{"num_hidden_layers": 8, "hidden_size": 320, "num_attention_heads": 5, "num_key_value_heads": 5, "head_dim": 64, "intermediate_size": 1280, "vocab_size": 32768, "hidden_act": "gelu", "norm": "layernorm", "norm_place": "pre", "norm_eps": 1e-05, "positions": "learned", "qk_norm": false, "attn_scale": 0.125, "bias": "all", "tie_word_embeddings": true, "parallel_block": false, "init": "normal", "init_std_qkv": 0.0278, "init_std_o": 0.0345, "init_std_up": 0.0398, "init_std_down": 0.0398, "optimizer": "soap_variant", "learning_rate": 0.00877, "weight_decay": 0.0, "lr_head": 0.00597, "max_grad_norm": 1.0, "warmup_steps": 200, "schedule": "wsd", "decay_fraction": 1.0, "decay_shape": "linear", "final_lr_fraction": 0.05, "batch_tokens": 65536, "max_seq_len": 1024, "doc_mask": true, "z_loss": 1e-05, "train_tokens": 306100000, "max_steps": 4671, "dataset": "wikipedia_en"}
Each number is 200 + 30 x the weight over its row's rms, rounded and kept within 0 to 999. Layers, rows and columns count from 0. The size before them is the row's rms in percent of the matrix's.

# down: layer 4 MLP down (transposed), 1280x320, rms 0.0398, rows 661-713, columns 128-191
# up: layer 4 MLP up, 1280x320, rms 0.0397, rows 662-713, columns 128-191
down661,106,197,141,184,201,197,280,194,187,226,193,232,243,195,159,171,196,189,201,234,279,181,243,236,194,232,242,244,175,202,233,171,143,187,197,191,208,250,155,199,206,196,223,146,229,239,176,167,227,227,236,182,234,180,188,215,218,158,205,194,185,189,219,147,160
up662,097,281,207,195,205,184,151,232,177,241,214,246,190,153,192,250,236,162,201,189,194,218,198,170,156,262,260,120,196,219,214,172,220,189,156,214,144,137,189,214,199,268,192,104,122,231,194,238,236,202,219,164,226,221,231,192,238,213,224,235,182,225,217,227,204
down662,097,208,190,202,191,196,182,180,238,228,164,213,236,182,178,176,186,181,249,208,184,217,191,148,200,186,225,230,138,184,150,195,194,222,202,176,178,192,249,219,230,187,232,253,189,209,181,191,232,175,215,137,188,188,209,276,217,247,214,207,185,168,205,209,228
up663,101,161,188,171,188,180,217,175,200,230,241,199,223,167,168,242,185,208,147,163,206,214,174,194,193,206,163,194,214,195,209,232,182,203,198,158,196,170,187,259,181,198,257,224,225,201,214,219,221,205,170,188,175,213,217,259,199,185,215,208,230,242,205,191,182
down663,106,204,200,150,174,206,159,139,207,224,174,220,159,259,186,194,204,138,184,180,191,240,167,241,230,210,178,221,225,247,179,187,228,167,155,215,175,192,198,217,185,168,182,206,195,242,171,166,201,221,206,171,211,184,224,232,238,219,173,212,203,148,232,194,165
up664,089,188,206,232,152,207,156,227,170,182,169,186,213,246,236,197,239,231,218,186,203,204,204,186,198,211,272,207,174,252,189,237,205,224,195,175,126,161,191,197,207,213,214,216,221,164,243,203,198,188,187,156,201,223,206,249,196,170,213,159,240,222,241,199,224
down664,092,209,212,188,165,165,173,191,240,191,205,148,215,185,194,209,178,194,174,146,220,185,228,174,224,176,208,222,228,174,200,198,236,218,184,178,248,219,247,202,224,174,175,190,175,240,196,213,198,205,205,190,192,198,168,189,204,251,158,195,180,159,232,159,172
up665,091,166,175,175,160,195,117,209,189,190,177,151,208,206,226,207,122,153,195,208,246,172,240,167,176,196,229,205,186,241,190,217,195,185,171,183,157,210,269,199,144,170,198,193,170,207,178,218,110,167,245,137,183,202,224,227,190,178,232,219,247,181,224,232,208
down665,094,197,151,196,180,212,216,214,244,202,169,116,189,213,165,178,170,163,186,177,138,179,203,213,252,207,141,205,187,201,245,254,159,229,188,220,147,183,180,212,218,238,201,210,149,224,180,264,222,116,239,218,175,253,197,224,183,227,155,186,159,216,158,184,207
up666,108,163,190,199,201,180,226,197,223,212,174,185,191,201,214,202,167,206,254,226,214,225,209,208,189,259,228,196,194,182,221,241,234,209,203,204,213,205,176,174,225,182,217,179,172,231,200,208,152,191,150,264,188,227,224,218,193,169,200,240,148,269,196,204,215
down666,111,233,237,174,212,218,182,189,154,194,201,210,228,185,185,106,197,253,219,188,213,207,205,243,209,274,249,163,216,195,251,222,250,175,153,187,214,258,197,128,167,226,201,172,224,224,161,212,177,210,159,200,189,194,251,226,129,196,183,229,168,246,244,239,209
up667,102,233,189,223,177,201,211,182,214,181,185,265,210,189,223,186,172,201,181,199,212,228,149,191,216,255,156,229,210,197,189,151,170,216,208,190,164,167,259,177,222,261,137,223,171,213,236,185,153,183,166,298,177,191,167,156,186,215,253,216,249,244,189,216,177
down667,098,230,220,149,180,134,174,204,253,139,168,174,154,194,230,226,165,211,216,217,227,160,196,210,182,173,169,251,157,189,194,189,248,185,176,204,197,242,179,211,189,241,189,173,249,202,175,166,205,195,178,157,214,207,175,159,204,202,174,177,220,186,221,240,214
up668,096,192,145,166,176,233,195,227,205,199,211,203,184,259,192,185,175,209,186,177,200,216,234,216,162,172,263,283,258,172,234,180,181,221,206,205,193,180,195,239,184,180,221,231,226,230,124,209,191,206,240,168,183,250,233,279,243,252,176,178,235,172,224,209,161
down668,094,159,224,215,175,185,182,196,207,217,196,162,152,178,140,226,190,207,202,193,213,237,210,203,205,261,150,196,194,189,220,185,216,196,211,206,216,225,203,205,216,171,105,231,151,193,209,181,199,171,192,181,173,136,173,171,247,167,227,166,200,217,242,227,159
up669,086,171,213,172,201,174,127,192,268,214,165,160,187,234,220,231,198,185,186,209,189,222,199,218,181,229,225,207,229,176,190,161,164,222,201,229,220,191,207,187,226,223,154,221,187,203,209,253,173,247,237,157,170,212,223,259,241,184,214,182,230,210,217,213,176
down669,087,212,166,184,196,181,267,174,233,142,219,221,167,212,179,239,154,155,277,196,175,135,199,223,196,173,206,184,176,193,202,214,240,170,156,217,177,203,210,231,195,210,189,174,178,173,190,165,213,171,243,192,185,229,235,129,201,201,191,251,227,186,195,175,177
up670,105,234,230,193,217,246,230,212,183,197,245,205,204,141,201,218,175,232,168,191,229,233,161,192,176,190,250,226,137,233,182,216,208,248,186,204,182,274,205,265,195,136,244,153,141,178,202,155,178,156,193,196,191,224,187,236,203,208,247,258,188,180,263,134,158
down670,107,208,225,194,225,225,249,209,160,180,216,221,206,185,203,214,167,217,188,161,244,204,218,185,200,178,173,173,144,175,199,271,220,242,164,179,182,223,219,207,210,261,221,225,169,206,230,175,160,197,199,279,179,209,210,198,190,178,151,192,187,169,205,189,225
up671,097,248,204,218,211,140,228,198,246,203,134,229,239,203,182,220,155,132,231,252,174,215,194,214,243,254,199,217,206,209,198,253,206,196,219,222,196,247,241,198,213,192,137,171,197,192,167,247,145,159,170,223,189,263,197,198,203,185,197,206,163,202,219,202,136
down671,100,194,210,162,106,236,173,209,222,156,220,210,230,206,248,177,256,240,216,211,175,166,203,197,217,223,196,196,208,170,167,210,206,228,194,182,245,252,189,186,176,244,174,217,187,166,228,222,215,197,162,178,215,244,152,180,203,245,221,184,159,181,134,219,239
up672,092,199,208,172,210,217,178,249,190,183,207,166,199,192,228,223,177,163,215,204,272,121,236,207,208,145,222,258,226,150,263,245,195,236,244,235,191,216,202,190,197,224,237,175,175,202,221,224,189,168,220,191,190,182,227,140,224,174,225,190,222,214,168,175,191
down672,076,171,172,187,207,189,205,214,191,257,216,228,208,157,187,132,172,198,172,180,165,132,162,140,213,175,216,242,217,164,228,247,189,237,246,208,183,205,201,233,242,193,177,174,187,222,178,211,185,202,213,207,199,178,165,181,212,241,171,194,208,207,220,160,177
up673,108,149,213,195,203,143,261,188,215,251,241,189,244,188,162,220,216,181,230,165,150,128,145,248,202,206,219,179,179,209,216,170,203,202,230,223,217,197,165,173,210,168,202,279,201,241,220,139,222,228,201,240,202,228,196,256,205,212,184,190,291,206,233,168,213
down673,106,207,225,253,175,252,224,218,240,147,186,231,152,207,188,162,190,157,279,207,165,183,209,171,176,135,209,147,213,216,207,236,189,191,256,223,192,157,225,269,212,193,251,192,193,222,246,201,203,216,169,225,212,216,178,153,215,152,232,234,159,190,228,219,164
up674,097,148,225,180,231,168,183,222,234,243,209,198,199,245,162,209,168,201,224,227,204,194,214,220,223,219,174,239,250,218,275,180,171,201,181,222,240,214,171,162,221,230,224,179,222,213,176,155,205,231,178,235,198,175,214,253,238,141,202,250,161,194,183,190,230
down674,104,213,185,213,213,147,177,203,229,211,216,224,253,215,227,177,127,201,242,178,164,234,239,216,220,162,211,142,189,180,179,167,173,157,204,153,144,245,189,219,172,247,196,247,206,143,222,189,201,212,269,216,221,180,154,160,201,250,197,213,224,167,204,227,249
up675,088,149,221,145,207,157,263,191,196,234,294,207,229,213,203,235,135,161,179,236,220,194,214,184,218,211,191,208,204,197,202,204,222,218,209,232,196,164,173,208,181,171,147,198,189,253,197,161,170,163,213,226,256,191,252,204,217,170,162,196,247,211,209,248,201
down675,098,205,173,268,182,244,107,158,196,175,140,188,201,140,163,192,240,197,204,189,251,213,172,262,209,190,192,195,228,180,181,236,164,178,207,215,227,180,196,203,204,184,232,240,183,145,259,214,179,239,167,199,216,214,173,187,198,199,190,167,145,145,190,140,198
up676,113,209,187,178,209,203,190,211,195,260,215,209,230,213,148,171,218,248,223,211,224,177,222,255,214,213,160,200,232,201,241,263,220,165,276,200,244,214,166,207,171,215,225,215,202,259,183,192,209,191,160,224,162,180,150,166,168,223,246,189,205,194,236,219,235
down676,100,189,226,203,260,182,211,243,162,220,225,218,207,251,238,149,184,190,254,203,206,201,176,155,180,181,199,157,177,252,221,198,211,196,177,153,140,225,200,195,200,150,153,221,222,191,235,224,178,233,165,257,141,208,172,225,139,160,223,187,255,225,204,181,186
up677,094,182,158,213,215,189,190,159,199,165,214,224,160,234,139,193,242,194,184,178,243,222,199,185,167,190,272,253,202,191,198,170,196,187,197,210,146,227,167,183,215,202,194,157,203,219,185,130,258,163,214,166,217,201,205,204,197,247,245,262,159,199,211,211,166
down677,093,183,236,206,193,187,165,211,218,252,219,225,166,237,208,226,226,201,219,167,251,169,193,203,188,177,245,183,178,165,219,197,184,202,177,178,229,219,230,189,190,235,228,217,207,228,191,196,210,194,166,217,211,262,146,163,201,185,145,223,191,223,236,236,248
up678,112,197,212,202,177,197,197,174,207,165,180,204,195,173,236,184,234,180,250,222,188,164,205,204,196,200,234,161,172,227,212,179,222,172,189,183,214,206,242,255,183,153,220,179,215,205,171,232,268,251,105,163,265,233,222,156,218,179,249,197,226,199,233,227,180
down678,108,166,177,301,224,221,176,226,206,223,141,183,195,199,186,200,203,193,178,187,211,201,181,196,259,174,191,198,171,155,178,173,164,144,212,209,214,197,219,206,192,175,182,200,191,209,162,210,229,195,176,180,247,219,178,193,180,256,182,188,176,199,160,196,205
up679,095,192,179,194,169,176,207,238,181,176,179,266,211,172,184,219,202,194,139,195,218,180,185,204,257,206,217,171,183,184,268,204,218,248,199,235,233,211,163,223,170,206,217,191,183,228,128,176,198,172,175,207,148,218,222,200,256,213,164,233,197,155,215,177,195
down679,108,154,178,170,192,210,234,194,183,226,224,252,211,258,171,231,181,206,194,178,160,158,139,166,147,168,271,161,226,212,190,198,216,232,188,227,172,174,182,197,187,182,137,145,109,196,202,205,182,243,205,183,200,157,218,210,239,192,249,201,183,203,176,131,163
up680,106,188,250,193,208,242,238,201,220,230,197,166,210,171,203,246,155,162,225,230,182,242,184,170,206,208,147,220,220,226,124,236,222,186,207,252,206,264,188,191,238,205,187,166,213,215,153,198,188,216,201,219,235,170,150,206,182,177,227,218,208,193,238,220,176
down680,096,222,198,204,205,183,225,163,204,224,209,161,180,250,193,220,229,214,150,205,252,229,230,193,263,233,187,247,211,176,217,198,211,255,202,208,192,209,222,224,217,294,221,181,228,183,253,183,201,203,222,157,132,181,233,212,154,185,175,185,149,150,186,194,219
up681,100,240,237,135,194,266,163,222,205,170,180,168,207,172,172,208,168,221,198,153,183,208,203,165,226,155,201,209,183,210,163,214,224,204,186,221,223,184,200,228,222,242,260,147,220,236,174,173,219,200,210,190,153,226,153,134,180,145,200,201,205,156,159,160,201
down681,102,182,246,245,206,197,216,166,197,182,184,212,194,201,210,214,160,259,253,175,181,188,197,252,230,206,206,191,180,149,197,234,155,205,190,213,272,203,212,207,269,168,197,249,233,163,124,228,159,176,240,148,181,249,221,218,201,175,222,228,173,180,182,242,206
up682,097,164,209,207,189,214,213,147,231,202,255,250,173,242,223,231,207,182,216,283,166,181,192,189,208,226,218,220,211,186,199,213,187,201,202,213,192,279,189,144,219,177,185,187,180,196,195,169,191,202,218,224,150,233,175,193,231,241,191,194,176,220,180,153,160
down682,098,216,184,221,208,273,234,210,197,207,193,209,201,218,203,243,191,205,230,254,219,239,216,238,214,161,196,202,201,188,234,264,233,179,238,222,207,180,175,189,223,200,204,183,118,232,192,231,245,208,200,245,201,182,206,190,282,208,130,190,218,219,251,199,186
up683,098,185,236,171,194,160,165,160,203,209,124,139,188,193,194,186,162,204,163,223,224,175,169,143,208,169,202,186,184,239,252,165,239,210,244,168,116,196,200,190,184,220,214,188,129,179,245,203,175,199,136,184,194,187,252,182,171,212,168,186,193,201,258,217,241
down683,099,264,105,225,198,233,231,189,154,290,197,255,181,173,194,208,183,225,198,221,185,210,196,149,194,196,205,190,166,229,230,166,211,154,171,260,238,239,199,215,206,170,188,193,229,205,161,234,225,197,208,159,176,217,160,224,197,211,165,207,205,293,224,175,235
up684,089,228,190,245,219,160,128,183,209,222,191,185,256,186,202,219,208,180,216,228,196,174,206,208,255,247,200,225,170,248,250,215,232,232,203,200,222,173,226,184,189,181,235,197,127,217,186,126,191,251,249,174,184,212,196,215,168,203,197,155,217,169,168,246,214
down684,091,194,165,268,202,229,241,216,230,147,202,196,169,192,167,179,185,168,208,218,156,178,247,165,242,155,190,198,242,222,142,204,228,219,196,208,221,213,172,193,252,183,176,168,141,196,239,222,122,164,221,173,197,184,204,206,170,205,163,231,190,157,252,203,219
up685,093,217,163,216,173,121,285,162,184,223,148,197,173,242,193,239,227,144,165,174,170,173,219,189,176,167,264,217,189,207,186,166,185,194,205,228,185,228,147,154,202,192,173,191,201,173,179,183,176,139,164,264,236,259,144,170,230,239,200,146,165,178,196,230,178
down685,097,232,190,204,219,221,186,219,199,197,263,154,196,223,193,222,207,194,191,271,175,233,213,203,142,192,192,264,244,178,155,219,183,204,215,204,216,186,225,146,166,187,240,224,193,185,211,204,180,226,216,208,190,182,202,186,139,196,210,245,136,196,205,176,182
up686,099,156,218,220,230,158,140,201,186,150,237,219,176,216,260,206,189,189,168,272,136,183,248,205,206,270,184,193,190,198,160,242,145,218,227,164,213,134,171,185,197,202,249,235,216,164,201,215,230,220,191,201,246,191,165,237,157,181,218,213,186,232,178,227,228
down686,108,207,199,214,166,198,183,205,219,232,153,175,242,210,178,207,188,216,180,171,218,230,221,203,215,206,165,190,138,239,221,172,199,202,188,196,221,204,205,233,202,229,198,211,116,224,200,189,191,215,190,232,220,258,183,207,188,263,142,229,168,200,214,202,191
up687,100,191,198,249,205,190,190,186,161,229,197,228,236,230,212,191,203,226,212,167,244,208,173,201,174,262,179,220,250,267,193,186,209,247,180,190,184,243,225,200,192,199,141,179,211,226,199,229,140,196,186,231,179,227,200,209,163,234,218,164,181,173,192,220,207
down687,105,247,183,154,217,189,209,164,207,192,190,214,195,218,203,214,271,186,234,237,171,160,204,219,235,225,212,194,216,186,223,229,223,171,179,188,149,214,150,226,200,198,209,237,207,243,200,223,176,182,176,188,205,160,263,235,207,238,203,195,187,201,255,174,184
up688,102,225,204,161,234,258,174,195,154,185,216,186,206,199,218,168,140,205,222,208,179,186,282,174,142,231,201,181,187,187,198,214,201,239,221,191,143,206,183,232,210,226,189,186,236,179,197,207,188,223,193,222,201,220,159,181,124,144,231,163,208,247,217,192,175
down688,110,179,198,207,212,211,229,173,236,164,199,192,139,193,168,230,207,180,214,198,213,171,225,184,186,224,147,235,186,152,199,161,248,174,230,166,221,146,208,209,206,217,128,202,157,174,233,211,191,202,233,186,196,214,217,210,160,219,231,226,172,199,212,254,221
up689,103,191,173,190,217,216,177,206,207,171,177,252,200,219,224,165,251,164,212,205,205,148,216,192,240,214,261,216,173,191,195,236,162,180,200,190,201,221,218,243,225,219,208,201,180,218,185,203,228,166,185,204,194,175,229,191,228,221,221,192,192,193,194,197,159
down689,103,238,216,170,186,230,182,166,192,147,200,224,197,216,191,210,225,223,213,225,167,212,234,120,197,199,172,136,206,202,160,215,170,199,173,218,135,223,222,227,170,240,193,273,266,171,228,109,194,260,218,173,200,159,218,178,204,230,248,194,163,194,196,201,199
up690,096,222,162,183,170,153,183,253,224,241,156,241,182,217,149,238,248,174,172,246,195,175,204,194,205,188,218,183,220,214,236,200,236,164,214,198,166,198,163,197,161,179,195,168,202,195,202,176,218,206,220,193,158,236,180,264,166,224,250,230,241,225,208,160,209
down690,108,170,246,202,206,197,193,189,214,233,180,175,187,178,195,213,276,181,225,199,241,232,259,219,259,163,208,254,196,230,212,210,188,192,185,143,178,199,195,216,194,248,245,174,163,136,159,158,178,228,186,174,147,216,189,222,193,246,167,214,177,238,163,196,223
up691,086,222,179,221,172,238,203,165,157,200,231,192,196,224,157,241,203,210,178,196,152,207,189,227,198,243,185,194,241,150,223,203,220,231,190,218,217,227,222,183,173,168,213,204,242,165,199,204,227,212,199,205,198,233,215,234,118,180,268,135,200,238,147,231,211
down691,080,162,214,210,223,272,217,160,195,214,218,223,216,190,169,245,174,187,142,224,223,226,239,207,201,203,229,172,215,199,195,220,226,220,174,200,191,245,206,268,228,179,227,184,270,226,183,207,218,159,178,226,202,195,204,231,196,178,208,174,211,202,218,221,236
up692,102,208,177,230,180,213,234,232,245,237,196,194,169,214,206,198,170,187,223,235,215,192,193,220,251,243,213,230,199,219,228,241,192,169,255,171,228,270,195,208,155,106,214,162,124,202,190,223,181,213,202,156,220,198,262,203,242,181,172,217,202,175,136,252,191
down692,099,206,213,222,198,185,187,202,218,172,171,222,222,198,252,200,173,194,250,181,208,172,204,203,197,195,196,162,169,204,148,205,179,247,215,213,190,196,227,157,187,261,187,216,199,138,202,188,262,192,239,207,218,277,219,210,130,202,184,194,220,243,137,138,161
up693,103,212,194,135,208,189,197,207,208,178,249,222,208,223,195,218,172,222,213,183,197,185,185,183,170,191,257,225,168,251,191,275,180,126,197,233,245,229,192,236,185,161,266,137,192,166,164,160,193,267,186,169,193,220,177,227,189,188,227,196,249,207,235,107,197
down693,106,191,209,205,210,187,182,178,164,168,155,217,211,206,199,224,240,139,226,192,240,230,223,202,220,246,208,155,247,150,166,174,188,301,209,215,162,248,209,122,162,241,217,194,210,217,193,196,177,218,240,236,216,165,233,232,202,185,215,190,213,188,209,180,208
up694,089,168,165,199,187,194,204,238,172,207,237,220,225,214,168,194,152,177,237,138,187,235,218,181,194,190,175,206,224,171,192,235,190,167,222,194,229,235,178,148,217,233,148,232,194,165,215,175,200,227,154,214,186,207,199,171,191,244,196,182,223,270,199,201,207
down694,097,197,159,233,183,234,206,179,236,156,186,232,224,177,194,168,135,206,199,235,180,143,192,214,167,214,216,184,211,222,180,229,202,189,225,203,182,211,232,209,195,240,222,192,242,162,215,224,193,159,190,153,233,218,150,196,192,164,213,186,214,211,193,208,173
up695,092,211,207,164,180,176,190,224,208,230,167,207,165,163,201,214,221,246,206,205,167,202,187,167,231,209,207,214,190,205,197,194,193,207,210,186,225,177,228,145,182,225,272,210,105,211,145,207,226,188,210,201,239,150,187,212,223,202,249,225,259,214,211,224,126
down695,071,159,194,180,187,139,194,192,153,221,182,218,243,176,194,155,179,196,192,223,182,210,197,216,250,205,200,205,181,200,212,187,169,224,248,101,225,250,244,234,219,208,151,219,189,227,187,157,174,154,188,176,171,212,192,205,246,184,185,191,194,175,226,164,185
up696,102,163,212,257,203,221,171,177,198,211,236,206,249,180,185,212,261,173,219,245,175,225,216,264,183,143,155,191,172,193,208,148,203,153,195,196,236,192,193,215,228,210,193,187,237,195,232,250,219,217,202,273,139,197,215,177,158,222,196,226,156,192,181,235,196
down696,103,202,217,169,184,197,180,236,155,200,251,151,212,151,251,169,238,232,187,194,250,227,214,236,202,179,216,177,231,224,189,205,218,211,175,228,195,200,175,172,180,183,169,218,172,186,191,218,175,206,274,227,231,138,232,169,209,233,194,195,192,246,173,205,203
up697,088,245,206,234,211,173,168,249,143,214,196,238,184,177,232,204,215,205,243,195,237,178,213,206,216,224,210,188,172,169,210,233,186,224,156,231,219,240,213,190,173,182,207,153,255,173,229,175,144,221,137,244,142,183,221,225,208,191,239,249,210,207,198,236,281
down697,089,216,210,240,148,167,218,183,240,202,231,167,165,130,142,187,209,223,191,180,178,197,232,246,199,207,205,223,219,213,192,186,215,148,236,190,216,173,266,188,246,146,122,167,192,209,239,208,178,204,160,166,192,209,195,151,130,191,180,226,180,194,238,233,206
up698,099,214,233,220,236,169,165,135,243,210,161,251,180,243,147,166,175,169,180,167,159,185,214,184,226,167,188,205,189,192,187,183,221,198,211,114,190,262,214,160,211,185,200,230,186,208,198,234,198,210,260,179,227,157,197,207,170,216,238,217,181,202,273,185,185
down698,100,145,235,245,139,178,234,222,181,218,178,178,177,219,203,150,229,181,169,234,163,268,225,174,195,164,177,249,197,169,166,169,150,196,175,206,263,242,193,215,187,176,236,206,157,197,197,203,213,149,191,173,189,236,220,191,254,214,101,179,150,202,159,169,175
up699,100,207,175,272,192,196,208,178,253,209,194,217,138,258,189,185,197,163,183,190,200,222,184,171,188,246,206,214,214,240,167,214,230,214,225,204,236,189,218,197,142,186,179,183,194,208,193,140,215,189,206,218,200,191,194,263,168,202,226,245,211,163,219,225,210
down699,100,183,165,236,207,189,204,222,258,234,185,201,214,221,187,208,167,187,177,241,233,219,190,166,172,228,197,195,207,232,161,218,190,203,220,255,188,232,188,229,180,249,202,223,247,280,190,187,210,165,211,195,199,163,146,160,190,199,198,172,169,261,211,190,195
up700,083,212,162,243,213,131,158,178,214,205,156,208,246,183,210,262,231,189,246,232,212,203,195,225,222,205,198,133,204,176,182,209,186,223,189,193,198,203,195,247,231,243,178,179,197,183,209,175,157,220,173,220,133,122,240,246,182,245,174,241,213,214,201,155,196
down700,076,145,224,183,206,234,254,239,199,211,222,204,206,195,189,142,215,189,219,252,211,209,185,275,191,222,175,245,203,216,151,226,180,142,179,239,241,195,212,219,239,169,170,231,240,184,217,180,203,158,214,145,198,175,159,165,186,189,184,222,193,163,107,234,202
up701,098,146,211,227,232,246,173,195,155,219,222,203,195,220,153,178,185,229,207,223,253,166,140,242,193,215,192,217,220,124,192,185,221,216,224,219,277,212,219,182,240,209,227,168,244,238,176,141,204,216,141,167,127,213,154,202,184,191,186,176,214,218,232,183,191
down701,106,281,212,200,204,251,160,242,196,166,213,202,203,230,187,156,205,162,235,146,176,194,192,172,184,187,244,148,254,245,229,188,165,219,168,180,173,138,201,187,159,208,211,205,137,192,228,215,199,218,181,155,228,171,205,250,195,180,207,156,207,186,199,154,183
up702,101,179,205,219,229,170,175,234,261,217,219,204,191,244,201,230,198,184,196,245,257,190,198,164,202,185,185,190,215,207,225,229,182,225,264,221,245,196,224,220,225,169,170,176,152,207,126,236,229,179,261,213,177,195,189,222,282,189,187,169,227,191,178,166,221
down702,101,243,231,194,206,225,271,197,212,140,187,223,192,190,211,212,191,199,201,212,141,200,173,248,165,216,197,209,190,183,158,162,235,174,165,156,181,191,170,174,186,236,175,233,188,194,246,149,203,232,135,225,232,192,215,174,207,216,197,248,238,200,242,178,155
up703,113,168,217,226,191,249,200,148,180,204,191,180,212,182,242,163,143,166,219,243,243,199,195,199,205,187,198,190,214,193,212,180,173,246,217,205,180,187,159,199,187,220,212,156,222,239,185,194,183,195,222,219,229,213,164,135,148,181,189,208,172,178,242,197,242
down703,103,131,237,190,311,184,193,181,141,205,160,234,181,212,207,224,199,107,200,185,178,172,228,200,237,151,202,201,186,198,257,135,200,172,176,200,229,210,172,221,192,210,187,186,250,180,205,182,208,180,196,164,222,207,213,190,196,153,176,137,209,181,197,226,215
up704,099,181,160,172,205,138,191,187,211,195,211,190,206,151,186,203,197,155,265,166,251,164,197,201,199,193,209,221,238,155,210,200,215,208,228,204,156,183,162,263,196,218,181,245,229,203,194,169,218,203,177,214,203,161,201,189,237,197,203,151,195,207,209,212,176
down704,103,200,219,191,205,225,205,217,191,249,175,221,168,219,253,251,251,221,161,286,122,164,153,200,211,171,222,207,225,199,199,193,124,140,196,130,199,232,200,200,219,183,216,169,178,180,214,217,169,174,214,239,242,217,143,201,186,251,194,237,204,216,164,258,128
up705,126,183,151,182,219,181,188,194,237,182,263,215,189,194,138,156,186,189,170,225,242,212,230,196,190,192,220,225,273,186,230,155,180,209,211,186,195,133,215,181,191,208,264,224,216,259,231,201,232,154,192,220,179,216,225,204,233,194,187,204,168,215,142,183,226
down705,117,229,225,187,156,204,191,220,215,228,195,191,215,224,283,194,220,198,215,182,238,225,163,153,219,249,235,209,214,215,165,197,247,256,141,213,174,244,241,226,150,197,185,201,235,221,247,203,179,208,128,228,222,173,211,196,187,210,188,210,168,207,220,138,196
up706,093,220,150,196,166,209,253,225,152,176,184,202,175,180,187,196,198,196,237,167,226,155,225,233,190,171,224,168,204,220,196,225,230,143,196,170,212,179,209,158,224,221,217,170,218,173,182,185,204,144,213,216,202,189,165,228,165,219,198,243,217,251,124,182,181
down706,093,230,223,209,211,189,201,223,234,230,191,176,147,169,237,218,188,254,193,281,188,202,181,219,178,175,215,187,181,146,219,206,203,212,243,119,243,245,251,198,203,202,198,239,184,211,155,211,207,170,195,198,221,192,132,261,156,117,165,220,171,216,215,204,223
up707,095,212,222,198,200,221,283,162,205,189,237,177,144,248,181,183,191,217,137,169,206,164,156,213,219,171,156,170,175,177,202,178,242,192,191,199,192,231,192,236,165,188,217,231,210,211,164,118,185,193,238,224,174,210,157,254,174,237,225,225,180,225,239,176,171
down707,102,159,192,192,199,188,233,216,232,181,154,201,186,193,189,224,229,211,237,244,186,239,230,221,195,142,181,183,174,179,140,226,223,175,208,194,234,227,211,157,247,239,191,193,190,198,290,180,213,152,235,216,212,186,203,218,211,214,165,151,179,182,225,216,163
up708,090,215,190,199,205,251,179,196,224,196,205,213,200,184,186,179,251,206,154,219,248,217,184,159,211,214,206,206,226,200,198,256,260,183,146,171,220,201,240,166,174,170,192,194,175,205,203,185,207,160,186,196,220,211,212,163,198,206,197,160,177,226,206,233,190
down708,079,177,172,156,190,179,176,182,206,178,223,181,212,186,195,176,197,224,145,176,178,199,161,213,224,206,236,204,265,186,203,208,206,205,196,131,198,202,272,197,211,206,170,209,167,230,164,188,208,150,213,176,169,187,229,219,184,247,203,211,184,190,184,162,268
up709,107,161,277,164,241,200,193,174,217,160,178,188,215,217,149,157,176,243,155,174,204,133,128,217,221,185,195,211,241,192,205,207,153,171,197,240,218,176,248,166,239,234,243,197,218,169,207,217,256,196,212,181,189,188,256,171,159,228,204,240,221,186,223,225,205
down709,102,186,167,132,225,162,246,200,192,224,168,190,211,201,183,253,181,209,226,181,247,184,203,254,204,209,208,197,194,193,242,204,210,192,172,232,237,217,218,188,145,210,178,183,180,204,214,167,207,235,227,185,181,177,247,212,203,171,157,185,231,250,164,198,243
up710,088,211,200,220,210,207,222,259,201,199,192,250,168,204,171,209,167,233,177,215,198,170,239,204,154,216,229,162,256,201,144,235,175,265,199,202,202,127,194,162,224,192,175,178,225,179,197,181,181,193,175,184,223,181,165,200,183,214,238,185,179,277,203,210,226
down710,094,199,239,184,181,180,165,169,209,249,255,237,161,217,213,173,202,230,200,177,192,202,187,186,245,181,150,234,151,154,169,248,187,131,191,175,229,226,288,223,227,210,247,214,192,223,199,237,195,152,156,228,194,208,157,165,171,193,182,194,191,180,205,257,180
up711,101,263,226,210,247,236,194,169,200,237,204,173,170,212,220,147,191,221,187,90,174,235,205,220,185,177,214,206,205,269,227,195,161,169,215,208,203,206,174,189,219,177,198,188,204,200,226,181,210,141,168,207,183,216,135,243,232,179,176,182,232,185,191,170,217
down711,097,168,172,193,203,203,243,216,164,173,199,213,177,217,225,206,201,191,235,275,157,192,209,212,210,175,159,215,207,177,194,203,152,158,266,201,236,234,158,231,195,153,174,226,200,179,228,182,193,253,193,228,189,226,216,240,232,103,164,189,180,248,199,223,200
up712,100,202,264,195,139,200,166,122,205,160,205,279,257,255,175,198,149,161,210,239,173,238,221,196,256,220,226,226,184,228,212,208,177,228,206,178,228,175,154,173,179,199,184,191,201,218,205,187,179,206,239,236,218,247,207,190,161,217,250,226,254,197,186,155,190
down712,103,230,192,194,155,217,173,195,207,191,181,213,228,186,179,180,257,216,175,204,193,123,219,250,204,171,192,199,186,227,260,213,205,227,209,138,168,203,217,216,175,245,198,177,225,133,213,207,179,236,289,217,200,195,211,241,196,188,225,210,175,216,247,216,229
up713,089,198,203,242,203,227,173,201,161,233,189,161,186,126,164,206,173,210,199,178,207,243,210,157,202,226,141,164,166,165,160,227,180,227,124,259,150,228,229,218,131,186,185,176,212,206,205,207,195,219,182,171,193,223,225,170,186,199,192,181,255,258,197,206,220
down713,077,236,234,213,175,213,234,181,222,208,234,192,253,189,164,191,157,174,201,201,204,201,179,165,214,190,172,187,228,200,152,237,244,230,216,209,228,195,140,196,183,163,185,208,209,155,215,183,213,176,201,217,221,196,225,175,171,272,198,210,231,184,141,156,163